{
  "n_head": 6,
  "vocab_size": 16384,
  "parallel_block": false,
  "lr": 0.00272,
  "final_lr_fraction": 0.0,
  "dataset": "wikipedia_en"
}
Each number is 128 + 32 x the weight over the matrix's rms, rounded and kept within 0 to 255. Layers, rows and columns count from 0. Numbers have three digits each.

# layer 10 attention query, 192x192, rms 0.0993, rows 172-191, columns 64-127
123092120109149123142132154123140150161116116193083157117135113122142131183148164097136120160183123124114098149124167159113103114126114196104148081132141142142098099122133117110129081127101118
115153163173165130132087143099138117099143134135157162097083152151087153150117101155100144081136114152154129133154120098160159139099108108170153063126131162131130099110152110127112118146074136
154119109095100107124095156138091105129128128177140164129142099142079164101134157109096145083147108105136100108079146172102103157094112117102141144106092115121093169154157156112124134138110127
097123130108141156102127149114142152112166196143131133118141147100125118168103053152088151087086139127107140184094188087151166124171142108168181150109099129115182158139123112102116110090131141
159182143147109104116126135101102146101169108086155137103141125122166122124158160130108122122151104094076126158156136098140131139111106093111071153130121135124163153142139093172120117088090131
087093175123144126139104084149079109124075135109095101116158161095135171121122082093114156096135083135136150166133112110144159148125128128129151125155105194186164127131086103120145158123158124
160110108142120142135161121126095115153082102182155117100140102104132120118143143114096122153100142101199106135127156140105056143164087092153108103170102129096115098112151142116141109125129145
161118128109121079177143118178136103095166143085136100129127118157143163135102143154142118182115110146124109150085138180152048161144148111138139126113109130075127120169121134112126193146115118
128131142128131128145122112109134100130164159099120165171155076064099118160094146112143147121090153131111147086122132093129103112146158085168075101157193128096135095161179139160141114126085142
131153110104125103132126075138076133105140151147099139083117057090117145120101120118139159149082106140136151170108140092157124069108111137163127113165120107100177153085139133132112066138112112
078135128148142130150170136105186138117129146077118121109122114102119173144142124147155131155118116171119155123176141143194113129107087120080091172105112123122149149101160145108155089136103131
118172080120191116133099177124146073145107125123145133184118088157113138093167075099171153135168150083101148132079108123124096112128117151075113121147108124177123131102135117126174098107132108
127148217123147134172144119101112086128122094070126086138164107118178103143119107133127113080103153152119108120070153115095131091122129169153136111108103180172132126125128126150132105140169131
122110134077123097095150154131133114112189140118132117128147154114156149115160165149080177112080146131090108136115169134108117116132158089159116115083091108151152168128146152154103141107169083
133114168121104170148111065088132110087162129130062109142092167084072171130111138160152134089155139149121105152073110126134143105113139157156069060069125120121138111163134057148151137188128119
128152086075155141169173124132105091128169129103145164133156150123120142113145132102122062114132173124122133108124142129124121111162149142134151141102187150110091177171160057156120103114099106
180149140128104112125136111171132185137097123126173162109089112132107108159113076148130089130156193132059143123107133125091128129117106105134089129066159132104133117123140089146078117139117153
114181137126121105118117123124079114075155150116103099072116177137126140104121119107118154174100126141123153152108158108153085134151107188069200089139191103129117143131111127161105151143097136
117136151175117133150155130097127102108144097130102123155113200141158113162126108133156156097157141153163109123074121115101130163116102128135062074099097101128131122132128103128128089130139120
155172109104136149156122106085145105156143170120067172134145134118123106134122085116127129112116115118131096104099122168132156197111130140138147174113104133137117095107088121135162133161124098
# layer 10 attention key, 192x192, rms 0.109, rows 172-191, columns 64-127
089136124114118136162122139127141143149139141157111149124091131152167096135155107128107113104153108154074117166095131129128122096121139132130092080133160125153129155145148142146107047117105134
094133152157130117194091136080142108143152144138141102185094068158108128138125154121150124149111168146166126145113135072124151137093162145110155090143127140115102120116118136158141138100155104
150158165121137138137104093097112104130131101137119104129120133105099114144181160109162184108133125175140121136120137132120123154152128137145124143073108144096101113165098110102090126136117125
122131180131138197129100117120135106087147166153135105094099111096126135125161118153136131127139140094170134131159167117113099175132111080167160117130141133130145132144139144105136118113129114
144158167143105088140122087090090149148136131144095086149130132151118120173147129135136098119127135115118091140082142136158123174091137102101106111133144149180126161105090139201138155098124132
097121155126133135133117130121105126129132123139137106123120150138131139111117152095104135101149125107141125141128125101108144146102124139140170118138098142151146129177102125185152143144096163
125158126100103137117178144105128120126114096140142154097137085139102113172136152110138116186118135106139072114125147145110118111147126116166136098098137118083139173120181135127147146158172084
130154160138144112117157156116160097105095135091107108126157125127137153120127150144142142188165121116131174151108140124152098138155157132117110162118140127080158087180100112109111135189136105
101106134089105100134112111096120113151158155112110154200148097132146152141129090118134149136124144155107150122143121145109161142127131119131128126123162154112117111134131136143153056098073136
079136131102137124118120111122089114124137141141129185092123119086121147115120142095133157149119123112121133100108137106110117116124136112135121122190127141116138120115141146118146126162119132
068103121077136097125082116090181137091109156098091099125102148134165165165114092137156127109123127157145126137148144124150104135137138129136111143071102179119130128101109145103190096100135147
142122079129145110112094158145134124148125166131068111183091120123163123115138199118089128102138092106073129144125157096130127140155128094117127127126168122135139126097124117150145106122098113
110119180119144137128166133099097115131131099105109119152128129129117146126150113131129147142121134133148096101106091173115088084115138174108132162127127175130123129128140137155116148137110146
159103134118156133093145160177096158137123140110152101121158158131112133129155143189139144126094126086130127141138107097142132107124150142182097156073103118132152146139114111113136137092102080
137095193112153162123084127129151132121126110108106104140141115163078158119103070104131134107130140137132079179145123152109099139091162090181090107095137148162106171135142136124130109132117138
143147173110093144140143120106126134126144104100107150148116126093149161128098161106058141102128145126136122149127138096113146133122129150083105143117102146119146159104127096128132171159123110
150095155111105113132131172119072143123152076189156179097120104149144120152125125121167078116151141060115096148101111142091108152093087147171114118123150159128138123087130089093139148120119165
137176078115141078133091121112130097100135153106074133113148143159115113131094133110125135130155130113105129151141131141127154168162126136113174109108144146089104128115075122122121112138105166
125126148145110135126126133151112107177077116142155135122091118142124126104159130143144118148143142144158092122119096150075170119128112132108091097140127129136134120158142118159121131126094124
168123122144138164162136131090110114103179154164098129101155099115103085170098124085133120083120095126123101137077106172136152183094146116117173129143122079141124111131173129152168100129091101
# layer 10 attention value, 192x192, rms 0.138, rows 160-191, columns 64-127
133142175131134142155146127100146160090165133100124121106139148148159149088148132140137135138094126135107163096155118163132114070102133066138135146163143103137105156155161121121121127145110117
124147083089150143188098095165160093162159163118142166112117145108126145104127122135149187153114135101151143079143142123158155124118125091124099147130180110125086122127077107131112161107110118
110162124153127101169165142091112092131070119165143103176111098139158131160122104152129111132109096147110175120086091145164169131123128103085118105102083153127121145140115143151111166124100130
142107170159123148139114131076134142150086125122120088153124106095157114155124133121134133116080131081170124101148143127152135112140132115124111131184160146130132066132120139125164089125160123
162097096136136126115138179135137091147086114104105149118165115073143092154145141123138171128126125186163094121143131107133161102101103087090158122124091146134136122095151122087114133111128112
136145118217115171158135146109073139147134102140157133083075156158156159107098141131123088115147131132138145132105131124158088102125145144150121110063151109148089156171156079132157103158101113
098146138146146103100127109162096112160130145119134112117162090137143067129118096155104158125120108138131134111157090153119098129119064104113185133146151112132105158140112098103154075127077107
100099167128097133098100118160154077153108136116080104118127109133166131150159155114165106142126120098121148151155127134110136105101160116168119088136178131095157129143118110130105124156150181
139107112084148158104110149139133092171126100128117127125102113095086159151207139136164125142109148133155114106145116140137169114140125155128101146101132115150147054143138128129105073135139124
126098169081147130132124100125144114111138147099117136152139115148099111158169175132152130118100109131094086098126143114168163098104127084099155119070145098162088156186120095124090135138096158
108171135134142137141133135121156114159136165119107114114162103119145120151145114078168171127095112100117094141079127173116142108144151110134123127143135184079146136120152141117165090119136127
136123155129099139122125179127153124145095100154112093097215131104109109126071146141103101093137164101138132119150125123121112184102135141141147122108138145140161097120089187139150128119112148
170108126115111111087133156138118106148089111081136169130135138141094172147104132110133138089154114108163108126130133131132119118115133152143151083093170096110114166125196153112118120170124123
163129139169116098155110108105096160154144073108123109132100109152127167126102124095142121132161100126154135130101105137114160123134128147155171140159103089103123131145088176133091118128159144
161140158143106130129160148107118162132141177152111157082122174137112093134131145174120119095129151106084145113106069127157104128129102096128143138098136126085100120156083086151185162145153183
082207136105162143140138138110135123160143110138116157165106135120156144129102130079159114135136101118146169082141118148088124108126138136152131127102099124118091136129131103126125124112144101
126109146107124117157069144134128069107109134160100135161140113124143122136129160155149083146175072094111178148127125148141155139116116164162120100080146157121121168144117143091102108115102124
123141167151149165120159128115147060146178117145124091120129212112129140117170097216091112111100073142116085120127140122112172132137146140128137136120093131130107146133123146120128157157184141
136105122129137128137148143102103115126115103132137118129148135134128086142133103106105131124092139190128146118096137158124085151125125156121119115084130095178128121130101137126128174132130158
149113119096086123146099148116118157115164123118117166096155140160138158113121141162126102105135138141114086162161121187107113073151122143123149111154143106142147087100136097156161148140137125
089141139133140108067094172119112091092152116097158113113112113113080118136133128125153121127140161148145142137170148095133115117123137164123136099155137121152151135191123142124108144099121114
155117146074123113103150116152142143137164122148128132135154114138128106131078088120145145107136143097149065141187115139172149124151129129170182115080123079162105105152090155130139098104151089
112153112097113104136107127080113113070139122140099096202146169106182099143151130116102119085104130168125115116089103188148119154111136143128085122196121132121144155173138118108126090115207132
145144153118115134148156138104096171167120119119132144106126165120155161081139142116165157133109144145113132094161103144115123121137088097122077128152115119119170117137096128147117127114123126
137104154143155105131115183143126144125127113116119118089111116090146144097118137131106099130133169144127130089135129113139099159135120113129147098116136124171106174106138127126150060117149143
091120117155155115178131158117115050142116085107088120192125115113105143123127123102116148099108120095145162169098122124097148114138112128098123147150119110157143120129140186104125114156081141
110074120179181148094123081145106130129104139094124071152167129126138132141139109122140148131107075125074120165081159134122097157109119115188152127087141143162094157141130154131150137144079142
109149096122115105156189091148175119163092114152149139116107104122083147130098070184140138157171133103112173095120180119118105098099103149154159128136095135108155144128128129136090099131105124
099101112128160125143145127067092133135138120115104143181164151110153132142124149146131138148159153133182118130167066170139138109122122108139145111107189107091087114123083110112163138107133103
125143148127113128102108170150129055168090120146099110101180162154103164153133132100108132108160173122149140100143138088167111111143125139127129137112128130121169167098141097069133124127120181
108143159137119119144165140106148147119106137100139111085159145169163188145120112101154125156143128113174071097148164152149148144131128111083153133148133071133123114146156111139099096123135142
114150114085119105173129147118152103109155147097172113108072153080131104157126135142130138118141117113092164156126142146136150142091099175160118130126151181087086178100141135126098110105159099
# layer 10 attention output (transposed), 192x192, rms 0.197, rows 160-191, columns 64-127
165116098122093154089136142136171096165100124164185133168132116130098131132092131108077107115140130114149101148091126132112163133148150198129146095099120136125121063095090077165150150146129146
097137141117099101068158159100141138121108088103121124136127045146108145156137134130142170121145123106112133127099082135117153147109145139107134127135108145173152110102134124113116147128129151
136077167118121130074108111144120130149172147109101165121178147138102101135150143092153105104114119091110120124124188121128097141126103169188128118153188044127136117134154123131143114167110085
116124116117111118135111150156129139150172134115112130104140124130087123105114153144110161123184149185117116128106079120126145132112097178141147110112103108171099145098134122132128152140088117
099126162111178131148143102139125140134160155097193134106113136186076139081100123135126078155109147100056178168153134092138121140150165163122145147136123100128133129137149144118131131164154123
103096125069114164163122137130151116157163168103139152130174095111121091138094092146171118124097118142117133141136167133084142118112169125113136134193127129132143111116119156119114137107130162
126082103105102138176153172105126137093143106124130104112101139162145189118124156124123097084154126164113132115122124096137159158158145121129105115101070118118142112145128131186112116126152162
147131148126145141144159116116120167124129119170139138145114128123113141113145131152127149119102112170164136095122109103130152169107131151113147189146127144148103118103157128100169146136115125
116173138123126134143119138134129168100118163157142137154164149148175132115083140141101176136146125110152090131109143106121064126109126123127128069160103176127144171115166083134159150169115099
111152129145127080098096181131097122167125101126124135147115140123124135127123132145167117146151159145126168146132142106128108154148118155130105130189134157125133110079150156109131114149137129
131085134089111127129145121117124116097148122180114131129149120154103100061127130157107101106137147143151140146136132096124142125090149151180118104115119100138156155115129136119122173123146121
091125090138130136124142071123142133123148143120108160175125140150138087127136147135119144145117129171160125152125108145108108108159116127136098115111143133138098130134139096140113147086133093
118164153168133112165137073070119151113154151131114118167165138110162137127117115147112120159092144177104159147158114103131086151118154118113129167174128168118099124119112101152093173117099115
128102142121158113098130125165166125117111153138170091136138123084112150102151130132117130141117116154098114119110102129123105068119130112116128123106128173141090120129173116130176071119127135
074079112126129133128145115153113135167096082148193123128091139089136093117147123110162089123181133132153128142131156109100134131113141110141076121159149116178137158111141140116044107101119083
165072133107114139088127130153138141119148123155135147143171146095108121140150109150127143121112143084135126148108126154139150161137135120100125109152137159109140164112161114132143161169121112
092105150127141121107145121126136137118111147064073139138088149101125134107157120095147125140085171148129134127134135156164096155090158065079168140146121132101135120108133140105166162112116133
115112073100105073129067161127107171124094114135129187155119124149141113127099150067144130134160151111091138130107112148084106133074076139150136154154130168147167142133137125111105083123087127
106147138135107179167101114112119119124147173122099155153130119101133114123144122121154113169134119136111132153147112118150151111141096141191145139129151160123147117158164126094110116170093105
100147149144159099161136096080115085111103148141149146115128123114123111142148156137070145162105121101129132127094139100128107176093148113132127128105140169113115150128124145126085114131140124
136170126128123117151118124125151171180130159174124125132138128141148129128134097115098154119135088116127097093147121129145153170091149119137117143157086131118118137073162162123129126151106140
114142123178110153150134132098120088116101128142126176111087133141091127181106128152095099148103108169123166153114140099118111123097115099103085138174164156099152140133085142147135158136092146
110053142169156201138136132146114143145107133097102159075099160168133079132127151070119106191140116100100141132154121075116167142182092137083148140093112107125080100141141153121192112148097128
113152119094150098117116119121146092151104154146184109138114135112093132138169117126075086116133166089148141166114141152130149106130119161141173148118112160147099112112121147079131151115117132
105152145137139198114081134146128135135137101115082156133139130157123133165116116130173163112083106111120120122133118142143150093114146102141116168149100118102126080100134113161126141139140163
148129155084100149091142094174113192109106113147135095106102136141142087141137130160124085163130149123147102084163127109152107096135132121153117131086111142078125136147129130156131156169157114
158162123105125125167127155094161121129135127132110181122106133127105112128121094108147064132143134142107141080133137108164163124152181147111110138143167129145178136148132144131139119114149129
159102151122135127127147152136084154117125164145127114154156134147159101113192172111102081115108125153144090123139106172117183131138135137086083141118196103164136143162131092157120156133125144
103142141097105081141120157140194112134137153119112142104126140152108146149138117101087113117118137136118149121127167150158134115157187154135106137139090134206145124111151180147137152098093141
065129137132154112153147101135139161091151125110158151196124157092129125093135135153180138177089104174107130086121154172124126111101146138126128104172123148116111099119116153169100148167110090
128152112157120138110109121117131106127143105114149124122127113107083113105118125145114160086146128173116152094111107090139154099146127149120096148140123164136121100127114152155147117155124142
168091159099146161106175099156138107127108116161157106147153158127109131104136143129124125115104144115149095108129113117120131098172126080111153147141123102147131058150101136147125169137151137
# layer 10 MLP up, 768x192, rms 0.126, rows 0-54, columns 64-127
137120147100108167180122165129151092239126126113088125172155156126110097110113136165165093119107131113126123096138132180154107111159084098114138122187137075201160069062136121032098123171177110
145130154176143094070162144064205143148142133129070166106140102117116177064085128144147103148136126168185071136115150103151132106118053160119139143169118141195121145125141145076091140155141090
140100144107133117092136134122141085149144087147144120141175171129152073108124089105117131136153119040138101136147067128191184151099127170119138130145196129132080079134151133141123123113122107
140057121075128081115155157063199105136114142089100185104127114139168091100108128101179056155141107066171126162134138096194116141089123100098122123112112129192028109168176131119140097215115095
171117173174138122137106149116180117096147125140143121111134152069113123080187114157058101105118118164176095122183124154124179127129116132093106171144107080162088153142139120075127181158134109
146107165137161082112127127110104100120160136103139135100103146111113198124141092057122128124147121151123151133138091147145061138121080138067175122116140087109131160167165133160155121090168193
140149152138157148131082121122083164077154128105172134127123070116085098087098089091107104154114120113167171188071123141120164148083090077110113166154154124077159131126112109146119159090144066
148133111122144085077099139089100166117151168166134123102143160128120125143126117054243105152165149162133103161136095117131133101153100182137094148065090128127126099158123122178102108142115147
126140144096172145077178176124126145138219122119103109163078128107104175168135081150168183151140128147176091112097152170107112147114116131089159105071120097081126130095135154168211116142137148
125111138055144167166066134123142185155156146100102117143099178189094162114169131101112088131125100160124105152077152163126157118092124104092170137096147137098223100150148113147072131113141130
182109155138091128124132161126204133106115101159148184092122157089162197106101129159109071129149098108109149173156178140111188090111156091134099150103091122204103079101082087141142129150129156
142074117100107159138131129146085102178134134115103131147145101163127101164162206084158153097120118059175144117108161157091129151123109151128124094090095168076165128041120095130114122103178126
111132131089176084084085152138143124160154132096083196177144201086110115148102114133091099066151110100101098175105086124173180100099153049083159126112105138105094119097086099093145119111151096
166119135161172135137152132102178145166085130131169107108209152159120090133107095114140096142084114147114102091148183087184088161109151138075102166076070123153177073152139131115104119138106134
130180177071150152114100107113144102104133174158101145115161158149084121162087137103056170110129184095131113091142174103099116109090182101109056134182122092138105102156215094153127143108149087
121129186093158100120158148120128099166136097091168114088084158069133189119116066152184189154156104059127133125131172175123126087140149144162119123069113153092156138135104108102148093134135117
133118106110116152123132128116107151109160076173082133171075117151149090149185141119155100129162121176128058124137112118152112098063113126127126061171111175082115166117170157157128146129106093
071116151038159100117205164119141093135133064131179122196088140137161106168091120115141107179090111114147076105148122172140132139103090094105148095151115109183142070187109101133093118187135124
155159130103135107077143141169090151140165195121139082100083097161145103106089103043130160142112091134175168174097149144159133068164097111143101136132146132171112158130079133126094130117106116
151138100164090152128093173176122096118133164135117165148145136091121144178138143153137093148160180168123151142078145125179133064149177111088139130137125072118140188184145089124104102100071110
145119160074124148140081125146150116123166110029104082161116083137148111113201127153090153157098087147156143182141101108111194157139142120127151058150086144074140070117096137126192105099101122
166139192110161135178179146159165138162149160081125146158107153083115095114137130099082139149143111099137152160124142141121105125138070143112124139132120142107167115079167076125074129112157158
130149104135152108068075105030089111170110110113096155108122096126107147122181116123124145122126137106121132159139134181095109080155073105115126215217159142103143117166093160164110085111169171
133192134108129087132130064163105189095151164134135107069105105134139156158164154124131128133097108086147100134148073166128139177119103131117152206113084097102124094053120111084113110094117133
097099163147145136142130078173104147058150066161089106141155150088080121182082139143117125144133139062092113167141130066109088130119140137158146109156143152123080164106102124151106079108136127
100117167171158145104120134132098163125170162145155081081066150115145155137140097169125069085104035129104147142144136126117152115117087175124129077093131134173133093146162103168126108129111058
176180158085138123120149126064083086155120097103114190140175148117134174084141117171181107191172120130108043126133138069165121137132118096109118156151180161111175067160157131117190167123125115
094133132135138111141128117148126137131110130122110084102183123149089119153096166118075086105024111169103162074108174168088149091089088116126146093094150185139086128079110118111124113177062132
158150158078140134078065113143110182165147154109163153127113089165096119080103124035083128149099165157133139152121190149151141073114132105077080174154140152147114088117075106189164118182137091
200131145145162114027088193161140141138108131080074165107205060159158127115092129171151074097150074144175122149144127150110124127112106122105160090142088119155109072165144155098186127177170213
084103158081122145127137154132106139113185138111124149142169135142141179160149127072100133086142168156115078129158139083109079128103107116111102117136031142129142123059142120124151108138082116
169097182104087164152067145128137126142122113169164147116028148126255108116130053114153121153176122159154157070124094148112125227157178161100183054147112081170073126101198119084024124201149175
100146147073143154163118145120100197181076130174167119116139094103196056209113073138126166169202093093080175168130129135117111152155184135134178092130130146114139126174117140113139126160082134
146134199121170162139161112118074103144136175159126095145151094120125085070086170159091094144128151132138090071161106143149145157116103121144108145142073082085136156123164114184155126144082180
130131177129171110085156123134129113097130151102097071132138151164146164118134130127165117110123072104141122086147102117106155152108177167117132171149071191114137151130132082149153124151105168
132128144123161141115142118119120162100099152116197118103079152166143146136129143106149116156149104187133131131124111113153116150143133101094090149122159082116150052156148120165162090080116122
119071109195138107094108164144134167179121078150087151136085116130160156124108141146146166066126147098146113173157095100118151108133103093114135101179118141107161106177157113105138102152174129
118153129096085148200137120135104117104093063124159067125125182144167113173142137085122163091105184149091133163163118142120149093150149142156118118103109188124104122149087151069087122127172161
178104142174134113154104086153094133170111109116132163102146135148085142031136160147106121130085072099181158072121068097102136158114119126102169141141129212184105112105123088144139085105177147
170185125113157169103098146137110133165120127148149148219163135053123147098102136139188112093069182134121120092011142110133180145085087153097124117167123183146154168129146130138126098119115101
130081139163012105088087200094166081134133140136180187139124164175121121147201099133121143122153098174120167181131033098131103164151141158099113143196186080158125127150124116106144080095112136
106113133136093179118086162131159165158099103131156118168042092140109119099097112056119091127112086162099108151141150086082118149137159142118116144175100112115061105107151094148067101081110118
175152104163099163172161107081212124089127171213111109103092149190120113100170100149145058140110059119129134178109139177123106117142147153077138106141107101108173110133110137130102100049160092
102117162116129097198145207135154151137144120160121131165133140104150154120089151118138111104092119135102057113118163147130159119109092131134168090153135097082142176083141107167108076103088099
126148157095084126163112153189107070165122190099142133111120123190091106084211144135153071134104128148119114156084145126149115141098142161075117130097099159146131096132196113109129144126138153
154126132123113097107198085161104074151134124094137122086069144179106076153099118136154153070131117144101113167152057130188130158095101149130102175192136136034187113124105137133112119086097177
156156169166141145085116132093105129167139136113148101120151121153090076116082084155139050064109177123145128184103155179139186155084085156178199103129170145112106181104118136118154125083125112
093086125180208066100167127105135161139105093148106164117122096117065126071135112187139148150154092105155146076052141090144134107113131124097114130196114129089136152081119124082110099191091127
118092106144141108129097097170091169111097150156077137078052109156172167084133129137173142083103115159171142122220127115079158113113106089158147100117095159147130094108107128157155120122131147
124069138152191148120100123147126136146146114121151117176111115105078164069143085167089120160150144213160085124168110110141132119063143121160138120135123109157162092078103084137100103177174152
110127147071097139161119122199127110185129147128150157140100133102146150118141106104080096154156125152094147087067122137160148147096126127121143143143159174106148170181138123130139166138147051
166105181124184110097086138100171152095103135113174114160145157124188067058116145146089112154133085081224099120115163067075147170142171140135144154101107169111116093155185134071077095132136113
120093145132162129130163123167078211136104118122098157151095096094144146117102102105078106126125124082132140178105129095110134110149185098155140107173141090169077116075107168124126129108176080
074117170139125153088139101123165142109190134141086104138160098165140086147133128116139117136174092146141185100126174124135170186112142121134075078137154096112166098146120130131159094195131139
158102142068181178099179102155128121131147121125077158141103121133151148147126127094096111103120123074132141109099232191152140142118111078076098095128130147100166084119123147133109087122174122
# layer 10 MLP down (transposed), 768x192, rms 0.209, rows 0-54, columns 64-127
158162089129160182039169162119181159121057102148133127126115138143085142097105101114102140110125092099139129038168190139146091137110104143172102124057123171113144112166081113118136123159156135
082133097162102146068100119118139158067110139188159115171117137089094158174158166158125115130132087096134171137085144144097080139104121092155095113084135153129151120154131140102119150213139161
120165193158085098088123120190119112121154124095090144127114116170124123127110082195153062101064136118139130134125168144184176102104090100115106142181122140086170142150098115150121092110122127
123146191139125111092121064156078118093103076131166094071159138113147185125156146169149153143103115158128105157160077158154105107152131153119128120134142166096174148081141152132109153083183156
141164117143100105120131158096160177136143120081103157119084121148133099138095127156121100142137183150105132110174117145150094163148185143121069123098103146158149103133155052114095143169116166
155136126105140183140085081109189119133083153097146090090138111136151104143124175162166105120135124129109130128094156191096071130098168116167127130136155116136154150138121210130162172115110205
120127147144094131128113031099081110160140144196113112090115165133099137114148115095142084131118124173121162032109080154122118102109179118191089198144106144160150122124160163128135158154129138
128164088150151129082132094119095120106107155106080165132139174129147127140070136162172131156101178070120150150104160081141176147122139128132072103139112139135129161132169102123125165089143123
098137120102115064144087149102162109135114141124160093128137123173110094135134138106128082080147116114067144174131168086145165109119096126140132151154133120171102146186160105100149064160125145
177135137134136115111107058118096125173099183068142153056147199165109139176204166081123124124179133115132181128195220132124157127108163109119095203092147131142108137092116169099101111119105138
102170090149154162143146125084124138123130086124125065119109157129114085097165122128118117133166097157161110129136088141117116110130181139134132151120132136157097107155111114140127134157068153
135139138130137146165118116159169133109113145105120145136126151124143155106086146133173098102094135151151153092139128130132101109153137127165107096068185138116139200136088110160127137095157127
166062115115105145169158112022133125209134140128085153122171133157173112150099100082084125106130154057160132160117140089136130181184103113106162086130097107116112099144154138117154098150120160
154073114123153043174137121102191135175088102115156114121125124131083111096116112128170163126111160089158047125071148118174154154142146164118136087110112111144144107207135085127109123142106156
178144104121142190148144221113087096147109137141098158176127087164102071139103108107121091176052124098112167142086081125120164125111128141120139099119204158153095113108070160120142146111129133
105134097119089158104156155109150110122230142104133109106124156122102176135089148113169090106091108166160171117094131070119152116156123129152148117177122092133165131116153132137090135118170124
083133038220165138134157118112083150139158144156130105139118190126148155175174136143153151151136131093137132137126124184125085147148093129171119175100123099140129132113100105103123147104167116
144125078132139135179112087152154162138167148129179123128162142114081153126071157121141107111121141177088138119093093115134183107113153117106091093135089047128175143148155173061119084129105080
137039115153164136139108109111125114127116111153133132177151124179123126167105172096126124109164199107080130138139140179148086107114113154083101160171119138095116096157147136106176123106124119
160116147131169143170129147022145129128115108109097111105125098117146125121104135081090214113091118116160101112120104127104148148126116095119123116114094211169100101087099172135148121116131182
133086125073150157133128066117147175173135073111211122087143106165072112186148153094107132160138067130147167164177146139118143140121130084138077148160098073135112108150131172131074134187152116
189105196091178108141219180149184087148109146170093135099089082092148086172116171097135121082153121129128142121102184215115065056157099121120114107186076172106168114152126137149159165189108146
184155151112179067112178093093154207186094151093111145101189065178152149100085147146153178092135180084155107167114120171154076076103059177155070182126077091184116101188117139067165095143130062
111112098131116117116111063155147111079151165120119158092135148084110134088082119119097085122091157108102130129155126175111169175180100128117143124110091154150132114103153118111180080148127126
037148131093140193164138109134127125146139144123071143132158149106163183115093116103102106150190147098107123154152082117145171184142085074151126153097140106127154103095106195126096120082126073
085176167107117133127169196127175192136092124144086143178122139116157094066117135149203187109091165141123122116113139095169137091127108152134119112089118119153158157119135133086117097130125178
132116116116135147153093123106164151147174175045054134128136121129154164150161108162123126144167138087112121164109089108070142147130138125077107090176157141108123143169157140110111168149123124
099165135159162125115109126162168094086136110141093124078129141144090149159151133093142150146120103163103112109133163128117094146160051103144154095104118103107159111093125127196139099191106161
152131119100106161145188099100108137108088090102053157102141138116137183126134157096115166140116206122121129126105150096237140141156183099117128109152174116100150108130126091145154146090129134
159130067126119112139095128141127148150073133152174170141154103118075082133022137129186157190148101125114156107123075137109073150125097162165150164122117067138139132136157112065132098179200120
096143155199102150117119156152147129195132131077193128116155146101137186113151138097130153147075136082121117143119142103139073187124132123146059138066120135140157129112109100120135124122143157
141142028158040144124114173179135138101198156142098144142052085093128142075157129135123129140106148071139152132167121133118109145139109209153121099119130125140177119090176116140160125172093103
121138109101138154102073136153110131113084093115112113095120175117153116142168137149122160126180124103094103076175153122103103160121106129126149107130152173171073131082167171162091196094124129
133105140124101093125154129048135140152127210130152110171140160092143120144172117132145150110208123095114126153104097181116126187156179158112134176155048092166106131158118125147176140101170104
115124113091092167102120134138154142215113102173126158087112097147105096117130132080086139150122179084111122125099150128121116145093135097145102093141099073132146104148106188089106116089147127
100145129118097113121111159150098105136110097126082102121139085115149099136102086133122185127116154117124158114147137162147154191148107076157151107161133118125109168116140147112142151161176149
139110125069130114147133159159121118145141150094179132143100142107092140179106179120137107149154161074137146120071166130153127137125138137139151147126139127131161131126124107106126120137108099
110165123166094134189131059145110131148132133125206129109172156117108112128146101142169166111159096150087164107135081100174083174124145141144109118128119071193163092123105076118156124136175105
136155078146114136141133150182034169117144100103118121186084135116150134142096137122157127168117141150127151116149091147152082066104141117164133120145147113140117075090151146157078106122082132
136166135110171175154165172099118131140088157159146129175185131138097169164105133157177149136123166090097081088113127082078166141065183170147108156130143134163149130128167153122077126149136138
224151082163098076171125120161162134166147135103105081162091161108133112169151121106093131120178131132103074169126130135197122186104084111136185135139078151118114143151121149114151106122107131
113154075155146121144104092118074127104170141138119112175122104180137142065076077125133110131081173132112150090112150170122119127114073096163151091134165162132132117103141113138112154139076111
148152130070104085098140115139104088179121126154147133108091138152187204103141086135140122134113112152114068089072147076113088135085143152140108168159155067117134120164141115094072143135119127
130167132139145094079104166148154105211096130120146119197122124105145142119137114115158138093117045134071160164086146145108150123121137119157128211125140078147184119121132083173173119129165086
114094133176137171059091149149149159121132165080124185122097116108102187105129101179121065169129143117124123121123107162141135147097134135121110124173127170119194078128093110078196137107158139
097123112103075131161142147095084166119103202127145110111144191107181086174134120121066117139117115133100184125103115130187051208145113080128158175108114071164152128068088137123198134107173110
154152233098119079139065084100160074101116150124149121167147134106126139090135122122102155144137106204083157151114155141149153169101106078157154137098148129164142107064126100117150082161082068
189128131154179224104188151115139227158096105140112098169100113183053085110096152153147102124085100128059144043085072148107158086084171209128086108058143097021111157110161166139155141109159110
090123102171147106106099056150070114150166098129080165159121120138084158086153123103175124133091142145129116170068125147098135105178181125171173086104149132100124112145144118132128099133137099
115142126135122223139176137128126160159073086195128097169092081101136106096112139125156148106104100138180099125139157075104072097199117165150106071130147071175091124150143093136146086101158170
200143142213100150121129128048096149066092120095138116153148153077116170106160119125132104123128116132152124132127147110100106104121141109116138079140100122084103108178154137140126061108119142
075122108150079168092093069137145110112136121204119100112085153174089185134145125138183122101147105166163158153118088153205096128043092101167051121105146092167210156135071123096161157150158168
081144157112133113097121112151162098146112134163111130087169129117130178136139155159120135130129155108126138129121136127127092115128131065186125175148151132155158113130119124134126079151140108
144140097093145133097154083172097142104068132151157081133099130168140111149108161152141130128109167093116118150151102132108127075148141156139172111104131185161087128108116117124148158114097118
186126125112157120201122083142110093172126113127101105150078106102096124128089161194066198178116136140136157124160181170118144108106088131153123142103098152154148112055158124136136097148083148